config.yaml
num_hidden_layers: 16
norm_place: "pre"
decay_shape: "linear"
Each number is 500 + 40 x the weight over its row's rms, rounded and kept within 0 to 999. Layers, rows and columns count from 0. Numbers have three digits each. The size before them is the row's rms in percent of the matrix's.

# layer 5 MLP down, 192x512, rms 0.0727, rows 109-191, columns 128-255
103:615485510404526573487469482485517474535537549522471467490475470441632429540526510487452490533468477457523504474530572492501478534501572483547508466418471500459440550507488495558464511529491442494492491429436477548458549464518514515469500497533513543503464481520555495490449456526474439472490515590377533514492536527505468490560486428588472433471542511448490555519561483560537564437461
105:528552485579430534490554594528532550476519478452556558481475522460443482494485481499562471465519505517494430585429468487515496533501452547489507456486584501445464521502418510468478544528532512522519529527482510447517510530435473483484448490520429447506563491580490474517503529504479453513491496531494531474500450522496578464495516455583539455525503405559551499465451516543509590480473
102:457554513591478445473507456455494576562479500437504567499480522541495502464547511575535500508463560452506493538502502462559557477546506472537466469550502565553477543529467548549457561563491533534477485484504446600477497485540517542466491486508442539458475555519472537537494522488473502508502529506493481538478540506518497512521497623527549474496515507493501440423501552451493510475445
090:480475517500504494524509510491467509510563526453583490402516509517393532488493489476514520460505468528434494466512504503491508499621471572563468492537483451507430493514488541472529495509547561490495459495512504428458474450413531420527492487459411490489488468509464471466486550514520438556449485473539523512445562468495500510460553549533419519443554523499500472473513450482552497552535
121:436456437511507457476477467542488509489490442506592485464416399468455460442466527517523492509529486534500458482472479438458572554565501542507475528512509493478539468472465519481479552551490493617466516553524532525480464446397498527511515456471531557519426529408437451513515541499514473494471485524493429557514453514490517488477441450505456507476488419585508544498480425531486549489521
097:458516560502483521534514517435479449510535478430447521530562429500483542520519498482532434405498502541507547558490499420499517508486560524486517520508467464491517520512381461501482526504518430528436578579490471520428487476447463478437495503518501507436465537434488473551481515491476492453575436512492476542522528515570525539477538509469480488559482530500516566462442506523473487456473
102:500406474481537521461483440597401488556509451553485463440447519500464472438457464541490531577459499509528499607510587515436529503470519522534549493540499515510438500448489486497490494476509504456534521545601507543501510490462410565461523558504524538491482502503479485525533474522542487477462535468515507485562477567508525441465515540480475501515500506542507529577504487514523515442573
092:554407523553514515528578553520510574500488529494546492474546468573509455458520438517581540506501533492562466522495503527518454451433517509416448494490508533468504520473505504536467530480453472604482545469501524393480478509543482529517506522510563492474547494548531489494432522485557457518537503521470481497514462514551476472498479423549556452528528541527498569510526521529518458513471
102:491531476540550522535496561510521429432455554509489482536461532548552519515552537531514454463449493485495512486447446530485538501446465518540562559514545499511549458490515479470512452443519590487477536429480415528520526522505467506547612449483504429474423394504545457565514464544550467442497511496592489487521561460416560443560463395531515561548489513463520523505550477452510533498529
096:512541489516548535475534394553535454576518540491505540460445507567500562481506472486496443521514594535497560461496519479379489462547460522463473487586495564497604499502557446425491508472488488432473489518479487565486495522476433446513467494496466476443472497481479550519469548497489454496485565457491491509555527461493523572518456409491523492475533503487526562587468438495553499485556
110:469452476498497513511478491477534513484476471477476562512511495497495474522558447540545446459476550460440476586486509537478522497475517593476528521504502473545397507444498496501503493534496416555475503584573492465413475475474480503493516516500472487489443581569421517456492473490451486503465478425451497538486486523411487502530524488473536424434550423483539548479454496495535481552561
090:515527451468528437452525503553519533572512523472485486470490445405554451484586440477510491517507486453462443530515482528515402462507497539532460498491531546433573471587463504470504432480472515539523454454503493520468421486424617508572532509512545528529534494504534457510520492490418497500541520472559408437528510598526440470528520453521582483581490471467514519487468527503474467501495
098:531462532552578562433508573555484518484471568463486513537532448508570500470506546500469516485487530493547554467524557551485475460547472523494569507454426468504439509509513532502491469495493528499525475490439476541555525434508536509464520500488548530553520475526511451490456578491534530463478541579508514538483484521561502508534527484557471472549482466466518577477542511491432474455435
097:493407414462509578478494427461499554529496476515576523550481447469444442493446503524457539509521428486515570539555544517468495474542560572469553507554393468488517502527502480446508537524466529503498607414523491546548463528471451491515482547532516444520533521475517466527477413502503536589515464528473453460467455525381548547492524435501506574513431476486612492471465557523495493453484
090:505546532426445449532422448487497449473568521560469540591472500539472509459492424486340526505542500426537514518546512488473466510456458502546581448477528550480483489492526491488445457525500488528540462492492495496489496524447426527546470564423532561516498403498482526477524476494554512504523514539483435449447472483508540477536453533579569452529469536487420496465542458474479530489388
097:555477539485551511428477525514438483466468469523485475471481523509488477550651500469497508606571460556496499546419489529557504534491547490494526484467522574465430541458495544468544474477531503483545503541529492509478446488532562550463448529466531507457525497551460445609498491580513548508493524496447501493480488487495524504521448511479434539560464558514474504545553452494457410521576
095:558518503509560540466481488456514538406500481485432476535535505528445556499445494576467467525533511512524556475460521471497497424427494526517536487606488486483514467486550469520532473478470473496498451541485503497520502496503428470472493496460437508402490462482477479580535538542528479495619547443558398475473491491543457527522516532423541515469529604553535548488477479470460558465509
102:489461464490518505557538503445561524480494573504457520600513470591564511480492444446426501440562533473554577436502417514480514476484532509538380585551528457511518499509481530540498418502470527493555487506461441493518545491501556571538444480434564549462499528510538546453530573470519456545508474528484508458466546442430492536588457486457520510510446458481524625498521557504466494525473
106:489447503539536521499512441507645477462440516476446478536526520490517537536483492436509498493518543467476541453438543567500533525490505429435457546487478505545534452502563480495469561487541547469467503428490478402490590561516495544471488514492508497543512479527460511460476547483484457444541438498458520479475489515455458412539469510491422453472502491511433478443567518467514536562446
103:592491499552399512488469475484529512477471483496483475443495500502411492470508498492544506491566460495545500465471509544418536489548495558511496598476585489538528541550484479538531500542546499520439550464453486568515582467517516505545513519580499462460531483478545519593475468509561458499559458511545486408525454545407533485471528431467532538515474499493492457507506475457423560481527
089:554521458488498486454468506456516499424423551509450531491435499567451474509515515532513515524498498523407462521503554471541461443425492445468491494530507423516545504550468542525486517458480517429450542527511539587519584496492540531549547456470423574507435546508603517494499460534513472551531473505499472530506522569468513430569520643475527526441427488538519492509464524517459522495492
094:517483520464472478493553521552523485494516478504465554483505512474491427553547510471513465510588428536512492507484529514488465495428462454501485467487481554531460492552455508518513516533476479508465554508504537555570520460496504442553449541477468527513503501417554448534503452518501540558422501457454509527496534546518509468530508496536488531590519497543433410559506551492484546459528
108:418523501465501560498508596482567538529427486473499504536517496478485533498507464462518519501491468502536567429580458518503488439526535463560514506461561380520488482517472537473460527483509542463484467526495442535508497469496549473540481459515537506548481513479515521499384461524555505534547475491550569460507507485463454563516457524485503492534493472507524499550500486524439469496459
100:532504471486444524535512570401579538463483498553467470495484519475493497510573511510582486508514488536500532544487537524502460538442498477431611468572472514512525446499459567488562513458484518425493467439481430453496489539534560542471510483598469526466504471528497508539448416515501556465461498447512525510534510519489473526524513489479513520543488496478527500458452510482495502565534
107:523462506483475519500431453496591381549489469499491556539471500509558505448511474545531390491486492504542490465501459482564451485497504460473486477480549606476556538482496509446450428476479458510510452532529520474480472502448528394507475521504539578507549485501459466546496514474458518550501581536425475542568524463607483482519422449525546534448457455552510452497553503539509501516504
098:584474510434487537538434446486532495500464508474575555551507439512490557452559542408500429458488383469521519507501468529462478479531463485495489438440408510486509541443478479516454438498537492517451477580459476488463521521455475499473512453455517518509518494488563484482488503515442542488444441459518486502484568522613477468494556487548516478551488525483426511571511581441505548481487
103:518520420485491526507542499549514490472557485511568555514514544498511424467487461545484514450572502473480537500547593569508488483463537409525521478542501548427457525412469533563486481511562502574421544437504538461478566398505497447524489508538519502483554497521513466472533425478511560481546589424495484463490437540480468464469462395561487494521489525427486479489517437611542505500522
095:541525491450483553590496525546538544526521569480484520581471500491529510545513549482491478522523435485445467548551433577559495417515445463451491556510557481479456544447509514479499476512504492531497498499412533447532539533502476510540520470474504457464462504403485526529526383476514411502517497422377505457536406492549526469472454461474448499536506473506512537464478492548463470539433
102:572501549520444496449510499560409432453433459508538429414512554492441509481507493553517516579510474591505476515470475498471528458498478534485536442566444480481410393436469555479507499517488501422497572527537513512444435495476488462555527465550500478467484499510479558530543524542566510466494503535526526451430469497472486475531556482508487519511504531433534474458541578499477546528518
108:485544493518490446514504503533477421441517469464538536494536444450505540539557599489526539530538521476433513554521432504541445455471512506543553512544501445543569472493500517492499517489538558504460491552501519485496554499474479440493468499452522440506570407478556511533573506550438591477581516620494484455530558483554501510434564515438508434521427447505439496508420538491504587466475
101:592455512537491477534459503495513544501503492530500491520548546500514518523550570542501514398400508505558566519464439478558491545464506473529527560419453528497519519472512498493523558470609423519527485455491503476513429453524405484530546513543625454431586556515439464486459552476449540555575516493515477552483491520468516525519560515515466472516526462440548527552480475498533521452508
094:473459523527515500454560460495507483472505447488477493601457511485543538488553534524520560537515528514444539474547515554434497474480562497557540510443519530482528500470481546526554514484502478551501467437495498470499471564418501572471448435512508548399481550593495410494461518544507500523474422531479432521552483540612471487491541522566487420467445547411482445475535521555500557486527
098:491400471584385544571487479461530505474495494545517483491545508468530455488489464503486470475448525542550548566546489572432491518581528462405535486484467437534473488523488498450465499534512501503459482512452461440430542523565457492480465495495492511494511521552454514530430558466502486519505507518505563509566520505474499525555520475514486499483529534457414502518496565421512468518564
103:568464442498465534499566489542482570440507427416564467495482512444551491473418502602553510570431493497432446513442511461532481585549504562499517551505568518437567479524564553414432549540500559493569541474463550493513480505520489479511555534490454453472477483454548430515483488529559524522534545451558493435433500560519543421478491391519513589528546494550540460455539465449531479462542
104:503516534494521520524505460526539509540450452464498491515504482443546537486467513483574493440403492505475482470557520457520528513514566479520526453516533467460486486537532491429427444431435481516484528558497458485428514511556496491507491397500434542566547472433530530545455479560472470444430489607482493538459506480503458444570531532542519519529483530523434570580497461453584482480478
106:510584503430498501503588503522466504534558448498463496535534485460515448333537467463519552462432549532438522470472626488550484472493519543493460473507549545506522438509515475488518506453489497530444550429400546578447541497487542533537508435588484473518484505547510517464520539537506542463469509488478433416557529540507434487506524536535510491519498484431511497513563453548486545460525
091:479527447478431494500533495537492494542519448428488515425583495497506526487556500510526478559492540435492519528473547502443509519597584529523502424573528492486510479524486562483524521499507464512569472526555529548518509532486487559496546496502513526469457574491523519520460491513504457484498523623520543471445410504532522497471450507551523580532506547517466534403534474539451514492497
095:485569500471475529530485492487469482513596500547460518482591510514399528473489481532454544548525543452541498462457520448516460454508459513464519542497497541514486405425499557492595537479531508493433514524494548565518527428505550508531498453479537537494594515508510464417537523561473537526544553518500486519442539578489482476528501503503454516604449521478549482467556563482492550477488
102:511453504498521482506487558522503576473482531529443524452473506475574488479519458472581568525516537468518467523523501451451466480431438503512569466528485574517518518467452580505546500525414509535498519502515500465453475489539518508505553502524530454540530493499488542467490546496540511512502540507411512473545552465507526511595470536486512520522452503473503590451442472441472416554506
095:552539489495552490522567518440525482461441507503563547519467422517534472513487483542487548481524508571486483491536540526418444417475544511437563492481537461472564498473469508482515556430585476490495456503472483448532491539510463492536451569473552396567525411517452478515443535542476464546569493606449501520448576507535541560512560459470414490497474538505506508452432465555535485498549
109:452539560464562481571471457555471459569498507511407455537541441483505496463463494512419443471478476543436468469519452505479491508497450535533481490506469502490537538472487486473476525427532495484455499501467501497505445497506447481470465513422435482510543520530540464490459525526535492470437450537512581459467498545470570484496530437487526446491517480548489457507532554480452479497440
087:463530538526509540483583512560500481514537561544573477457558546523478543446461550540521451554527565466494578472449516477491463547544422474512459477558459466421470486491563472582412413509453534443491501559503500483524471479522447434460544473511470514539530508553538450498502519443544516532492510467467501501389537496547542474561550565560561521515505474433502502479547484484516505444503
096:467550508493503520446518520464501503483465530426513527455562484512501477496470483456443490520506458542458527492480415470482536523507511460496520469470506491407517476493498419465460445484431571471612524505562496540499498519521506478525504560503552481562484520515468565479490502507515457457474584531457397466513443469560523401540527532528570557467395548547573503516569498487473597450479
111:487545523406506498493513409523492432558554516504442543449525528441544519541473529501490470533549518530456511514499508518467544493481591511512503493412471455514533503473491530471449463541537415563517531436535497470454539518519473518422458442561508524521471514486427475541467512465506557531446471508549506511485479431507535449439558510506500475452475533515470465451521496471636514575550
103:462508510404447450547453505481451485490512477540496499464466582522464530423508490526472452550508532561509366463503530515580514501480542513506485584574479542497551521554473482498441469488563484492556481427412504476597485529509494436509549488486497524550472516472474467573453531547474511463517531454529460572500482495436462498511476448463521476423453484499572483462506531521544455497535
099:505547462500590421552424435504600416480507547580563488504485457470546532538478581521485496537525514473507538448478547513478568469520467491546550453470446528539558524537603437523485488408506364436488453538433460491474572576434536548498502510457481501440441480529455499502449502473503517512464563465463426588536511479481554504541543527525488530550476464539494508501532499465545457463519
100:554518526492511536486514500457431546463482509494561498583502502473462506457497448521513431516462473514491491495487479592506437499487508510465550588566472520481485437475451487498542529484457522508479459467499531510472563507535439501493545493550548466475512498576519485501456527509470493543491466485421483490492532505600473547474464544537448466455454420556552557462461497458463517455566
100:511522516537491508533535556504553527519473564474555540542526510534518493520505596553457525421553507520533508456496494567519448446461444539414464503491505481493459492468481517520533427479517516383458461593548490466440514428456451526539441536519528480492546462525457584528478503467443543500485526520545488406501568499515499430558506456480566557443477517464495490538536461524494439530507
095:476546449447519536484469450533485586573519470565508517522470515523531480559613519530496534499504620503571506468476468541553437548511451535517507581550481464467509478508492467461482515526509525587475550458494521519482454428522519505573532460610583491508498496531538480543446520511484468536522433413526450476405583512524485481540472568470498465533475493563499549470521484523530548491453
095:488533472413516503475603522476438492565569529528560499515505541469572440543538442463459565525490523438577545482636539481492553507484490445545521504481559442509466485528539454528562496487472471458478476555457448478457526486560499480550490508523516509468541474538484498509521552499462552536493478451482501453467494511546528575526515523530509452518506466571490484436489548493486496547516
094:478434466546492400517523451530453493515515483532507494484466461442498485496419539518523466537503505487516540518453488521551544493550536528494499539531465414503462463483533494561466494552456512508412496536544470505471515536513535479498503504490510525521557512435516459488542523430530505493452445465461487455465476469456592459463513447568539489521485550485554604512475519514511456508521
095:526492523541456520553535498479533495494494490502509543527474503508532481561498502526525479508533466491559525512513470504548444501460502509441540502492419591543533464530524500507504490446503447534481430505530439526553483536480501460574453553522454469488482476501458470517431534463452504526527542450464457499563560470515533545573449521530465507543484573555494519545516494462459451512513
095:496578479569444498545490435550498513574464531498480480426526492491463482515540535479513562445567535498519502467536533591471503512477538527454481483468487511527434505514546455487474426539524477501450552528481456551445602492521467462495474468531502522513542523487499426515512510524470543466539487469538456549504528470475482466485506490490490433493547444468504498485464525467480492485480
101:471576496457445537524506417479525416553508504424495511445428528373577474490510545470507437473473574490527511509616517517487508443517477500529526470453519457517528465555552518419497523527672403461474506543442535471463543533492528533512521469490498532573526478537523480524509459529513537516461447568507490444498578520544491518519469505456521542480501518483393508477477482536575453522531
109:441468488578529475550488558446512528443417529459519479476446442544488561548499430513496514527578524533529475458470554542451457452446502472547510515466479439538600473498435512494464458496513514476569429541458512483404568475534488499419486480499415507529525512554531559547491428469503498465530566463506440436474510477489510542610487523498519524507539568440503494507444523505501506437528
095:469515503515500453525377521419536497576587514456507486468459508524486521463461460524482495559491517594547509420484555479519442494473498478539501469574461467490500522568430521506462482493521566515469448500514467415512494492497518485513515464462496506497559518426479514433451540525477531507506457479465511473543486518588532541521520467531544433464467468495431472533530515382471531451484
086:467423501525480555521505504546488480492526541540484485572483498563446526503535468460467446505537518509460554425615482442456471485425582494438519575455447500522528614540532462479560550601439551538451466494506480538488465505476508484487453518477489479507453525455455421484467520501494543463561468550548593515495518490461517479432463511544495535508509546496540555454530481463588523485477
095:459475529507587420515477523477500468589545511543531488476495484496504505479523521476500575453500484507508522445411544565487441476534466529572483470500423474560464515506484459507539477459533554551502515517449500562449522447584516541512518444450483489466489534500510533407494489494561525533473522479528511484506526535532503517522481459486453544504474555451525516487458555547466550497473
094:545495551463449472444487487516560535442550483530524470541548524484511489488556477522519454457500478442511517489560502410512459510438486506470528481542545400470429499501597481486469501480470442478521479450438456583440502539624462549534503451536536503494500551499513495471521508444526458544459455493458475518513506482528513541470482558497465453548472404531510416527533531428473443485504
093:544486530469445511472533520530597515498491478475412546562535503507454522500522506516489469490559528534527490481533514538516473488547486502455475450510542477486471529460529491477556431493484468524455451566515533538439527483532545512454498560449487444524488531500510495462560473516498547446532505533504543517492500513442416457570519509451479517438512525500522487543454448477501494462475
096:460475507498516467514448495491436581550485451480517491476469504527520459551564509481550451503570470531534517582498511487525448551530492482512459508542553501496485430564535473511463539494506517521450527457473484472499515531455565484519545596495464519520444488516452518516421493434387456466517511500522491517467527518480516500496572489532492547555485510497504478520503469591531484447431
102:558469464460578462531509477569549492487534486527513483515430498502500566559490481466479521468566500467403560461505553535497405461534459477459419493436491485474536483489450516538494505543524526523474524460510480502498569461518438468510478474517504499451504462479466511504485434504455544524567516472494474453513531484483519495529496477576505482476504565437444507528529499502517551517510
093:460531531536578506475459581476473496472498454465511474447428465525463482495487428489413588513488483543499473486539540472487479446488546563489516516603491452539555470508459465542427385459451483509569454602509505475542502466509429468525436504490542535424520539551456499469471483460528531487542496515539452510517538475523571527474463493393549542471523465512494590513565503482444516502498
164:503473494524525510508453552485552543516512463478506449502509548518509485503500573490525579515493510529525391501515458435503445482473554495511560529553506465503469491524436446492520487494489570486452517496411451458524446417542525479508451538498527501479534511480507502468476424524554501454536509464497534478494461502471516507469517376490563536513429518484474516551439560561484512397505
103:415502598520511515499520489480453485472472489442502544511517467628534526463531519582492526449598525584423510431461445497513540509517471442496482476580465508479476505551497432485547505488478557536532546539557539497532522521456408516442465454550481494540410453470539525401456429554450451451485533501452485520473533532507536473445538493516538535514496502507507542573549530469526580452470
096:474526549546518469439503555550464485456514447477506466492547510484519473450526513514530525554483550550489584468501515495498456441571521486442514537470446513512494481558458523458543542571570524460507500477606542524544550542553541551464435496489471514452524501537450454493522568556481553461484442547467507525517500514525518481494559471476481478553424531526573507512541481537536499504543
102:450520511470545479461515388495518521491544489432491594426420556454511507456510497507476529538552528481490507496479453522511537462505414489434497510491463526523550517440538481523541492560504452455392551548561525455533531511474483513506540435510396497496514503527513497476458475478560500436476487417501494532469490535570477474513526477469470456458490496443473485459528489547539499402476
097:583466495532503520523524487530506470467475489452410523623475539544446424483530486486508547517464509527482549566481507484537477479434537487492511369580456487478451480520522505466493553490534512513494468582521499504454495481494437538510542573514498442523480457551441527524531424521547516442482465457508450480501497519454508504518485541597492484490520504535520574510536507528567471454458
102:525490619453539488462461502473482455534533508417512501528483541478491382457535487545500520520566488479485479453476522516514525485512541539430547510506517508552534493529544528500515554524484413549565536502506533518462463483498502532476427515493477469516459578519451484511476470522538428512536524566487503511528441567447490453445539517454459527461460520515544453555478453454499532409480
099:446520514531526488508460530491574604480563536480525538596543451564483556490531437426478486505555474503465540477451565525479598508508499525504543504476494534464419574492492485566511471449470499489494478521466515459485443570496481520459447508516515472522573481463485517429528478449494424538544461493481481500478483454497436577539496560492507479462483507470468494484485536432467529542512
093:436533469493500468534478445484496536489519540530477547478448505399503499479540543501422512530554468550492582406510437428513508496499560493541475514509464445500476545467523502516562492467576500464451503434462478504465517465557505548448491514533491563512453515515477547536575474512515441584490442470525453488512479544480437517442451511464531523443505567486542543480424554496511534517473
095:515513539455587517486429525434495535488521454581538541594483403432523461555461489510496442488432573445554535448479494555537495422521516520515621439521538512515514543463487443520493447416547439460502527424487548541472550547542520558560496458495524492471502515516455483505443458491522496533514529528558436543482482586526524542588586501550533574513504497454539505487509568504501510494522
108:527579536467475526551441439544548480527567483480542543481508529504540538463525409481444523470487524500474434427497453497538484493523520427524520613540459554444550515489477529464501485458476480512483497567485504468558486431433460524499447469453516524439453502538472521510494445506460546432494546470477459507513525509481485500513440454527512428461552504476494449496502459445516513499511
110:498506531486569442512502501472464507481471447498473478473491515569553504445524462492554531497499502528507525501593542501459536554512481441483514501490467495543511525502475527481488559489443498405557534497527500574535580565548548494454442431545468498471476447525484484474485504475446541447486529521551493457562501535516531509473484500470436537537496502488455468481555465483460548526542
100:436486537486514432524514572444514463498467499556417538516562534559528565472454452493500488537428553499482540563521437444527501486471482525476549490528568495488503500528510486481433431482556549500602539512477476569508466479475537512514485501518463556449568525530476486528427517485428479482536567521456505523553531514523491500529489524472531457500424513563480518521545488510468599553519
098:562553528565540550528500514565485577487533569430576524542442505610480501483500538522573447507516554494457451488495461510484510519501504492495546503500486425511491503568451522508534487519439584555505473482558470433533479533556508456485529431499472499534506477500564449485456476566497561486447427488409493526421462565508481555516484496468431490515462441496499462461413430537575493482565
108:535518489523517458497490515467439457502588454491491460519557559509549501589493467476527584486490459525444446539420492564525471541527510506522400544510475462542446468460438461550444555501463506409518521452507489507485470496537479505478488528465560516453509506573464587553513514453491510501437440505463463427516508456523514503552482551452473474494536466473572544537555522557465471513562
097:533486468454492517513556457540589534492521564463510522542558488519485534518537530381449479461574531446483498513442582547474469522467486505414472402552501498447503524485494513562468481529446484493460438495503475501514493495491463564503473543499515531540501566481559453560523515453497543449501430488505509510620453518465525507523523513522506432493507493435491527461559436509591558521439
091:429438529478544498471571538499454505474540462481601457516523506529507518457450421477528584477470526522473519506490495477469538419562523534486522389508483489538514511489517516517510413472479481537492466505547477504478425457453465472529594481457565400415499514544489564435551583503442516434554535593472518395517500438535498495508457532501505531431486525482565423448508536515495552508537
102:538483512524542451436458528421453484460514552486629531477501548526556540512511455512502520536557447459467447537516498464511452536513541451504554533558585462526544488429499562591491504519440522510552513459488489522515526580502485604503516453482541521514452483554559555468481521472566443444468486534502492507464469483541532468483550435520541558413444552438545528513476535512545498501528
101:546536447483548496509486469423557569463538516452478497454533466530504496494414383472466550486514432469519551441456498521434458502499522499425523553429516485478525530476534535527492530460518460516497512539469448440489507533472530554481548478529487492556552481526453501460462537494560437457450421468550564493521502451445440425496507477540483468473560528515463491527455455506485491562522
097:436450516564509554448523515476385509487535495473531539460452556526501447479545514521461474494545584498415430447466475471552493429503464554477486478454500477588519494464552521473463553477449464501494460435478504555453463490474540545516546443473561518456496554506555487525481480441512508513498481517439468504560487530503419457501494461581468503507416539480584510453578487514556430411507
099:557476532523528538489424564493502577505528495462432427524590490524554406499476420453490532490524517543598473504471524463453440498567557485538489483382439518496492563480512520524525538542584451535471526490434531519484565478472564543493542524498568578472507519513482519469507494463443562505519450582454498467552534510496517522529527537445561482539462493476522545554483510454418498534431